config.toml
n_kv_head = 1
d_mlp = 1024
activation = "squared_relu"
rope_fraction = 0.5
extras = ["local attention windows", "gated attention", "value residuals", "capped logits"]
init = "normal"
lr = 0.000654
beta2 = 0.95
weight_decay = 0.64
grad_clip = 1.0
warmup_steps = 535
batch_tokens = [32768, 65536, 98304]
seq_len = 768
train_tokens = 342300000
Each number is 128 + 24 x the weight over its row's rms, rounded and kept within 0 to 255. Layers, rows and columns count from 0. The size above them is the row's rms in percent of the matrix's.

# layer 4 MLP down (transposed), 1024x256, rms 0.0207, rows 1010-1023, columns 32-63
size [ 87  93 106 103 101  95  91  90  96 100 105 106 113 100]
[[134  98 183  95  93  94 124 138 149 147 123 113 151 164 129 107  75 104  80  91  93 130 139  69 169 136 147 102 167 109 170 132]
 [138 164 106  85 125  90 127 136  97 149 148 156 154 105 108 141  92 154  80 132 126 161 126 149 123 136 127  89 132 123  82 121]
 [ 72 112 151 130  96 120 159  85 187  96 102 114 128  97 116 161 135 137 116 126 154 113 138 119 169 136 172 116 105 136 157  94]
 [128 124 129 117  50 114 138 140 118 126 159 117 145 107 148 129 103 137 146 153 173 160  99 115 166 150 135 115 158 150 144 143]
 [112 110 151 132 114 172  97 145 137 118 105 128 139 161 115 140 107  72 113 141  73 134 116 117 157 146  96 113 124 148 128  87]
 [126 169 151 109 158 143 143 143 123  79 153 130  95 120 149 117  94 156 118 121 125 147 134 133 139 112 130 107 155 145 148 146]
 [178 129 128 146 131 101 108 126 157  90 109 114 128 127 153 159 137 136 167 125 143 126 135 106 162  99 131  79 157 114  78 148]
 [149 116 125  84 149 161 120  94 159 144 153 152 174 164 143 162 134 114 121 120 159 169 151 165 134 154 136 115 130 126  91 161]
 [128 155 135 140 112 129 137 143 126 140 146 143 119 143 103 111 109 155 131 148 104 145 106 125 137 112 167 125 116 116 114 113]
 [119 131 153 125 148 118 109  97 111 109 148 117 123 144 144  95 146 116 122 120 130 132 176 108 213  75 167 143 112  95 178 141]
 [127 144  98 123 125 156  56 117 129 111 139 148  96  86 139 156 140  90 124 128 112 155 134 129 175 186 123 116 148 128 105  95]
 [137 145 160 140 109 190 146 136 164 131 142 166 152 103  98 135 114 139 141 168 149  86 107 144  75 140 171 154  86 139 108 136]
 [136 131 147 128 127 115  73 124 146 160 142 123 148  95 175 139  95 135 125 134 140 102 101 108 180 120 146 168 118 154 101 116]
 [ 98 101 140 131 192  83 107  82 147 117 121 115 133 171  98 173 103 149  83 113 118 121 102 196  96 138 111 122 138 122  87  90]]
# layer 4 MLP up, 1024x256, rms 0.025, rows 1011-1023, columns 32-63
size [ 97 105  96 102  97  92  94 109 104 110 106 121 106]
[[147 106 129 117 131 136 136 113 141 105 160 132 160  98 112 152 131 165 151  98 166 162 117 166 185 103 104 140 151 187  98 134]
 [165 133 112 145 127  62 158 160 144 101 158 127 137 101  81 104  99 151 152 148 124 176 118 110 152 111  93  98 137 131 152 125]
 [136 113 124 180 107 145 122 154 145 169 121 174 132 138 154 104 115 124 155 102 152 126  97 141 167 136 132 127 117 152 143 147]
 [127 164 101 136 153  96 189 124 103 142 165 161 175 137 139 115 142  81 166 150 155 128 142  89 114 110  94 118 135 110 134 124]
 [ 83 132 145 136 135 118 139 115  93 142 124 115 118 122  73 111 160 120 125 166 124 130 107 158 189  89 126 156 130  85 173 158]
 [125 127 135 138 129 160 123 112 100 201 119 107 174 143 114 142 124 109  79 115 134 154 117 102 136 121 140 185 153 145 160 102]
 [140 118 112 182 107  72 153 137 104 113 104  87 133 100 121 101 107 156 150 100 135 110  77 122 107  90 121 141 128 120 136 150]
 [161 127  93 105  96 115 116 179 117 106 151 150 141 103 120 152 134 135 138 108 100 125 121 143 145 125 134 125 120 158 127 128]
 [116 110 103 157 129 118 132 184 108 128 150 143 126  91  92 126 137 101 150 136 139 142 102 147  92 126 119 123  94 144 129 124]
 [121 112 128 135 161 120 146 147  54 121 145  91 130 121 145 100 106 166 179 131 108 135 167 124 122  75  80 155 169 126 131 141]
 [132 120 141 143  89 149 164 153 128 137 104 131 143 169 114 138 104 113 147 167 141 151 108  88 138 143  89 175 109 111 146 112]
 [131 124 130 128  97 115 150 163 133 108  91 110 138 104  84 129 112 135 120 131  89 131 139 122 115  80 161 157 121 127 124  79]
 [140 122  85 136 106 110 167 162 141 109 133 134 114 107 145 144 127 116 148 154 132 166 111  68 127 115 133 179 112  84 161 143]]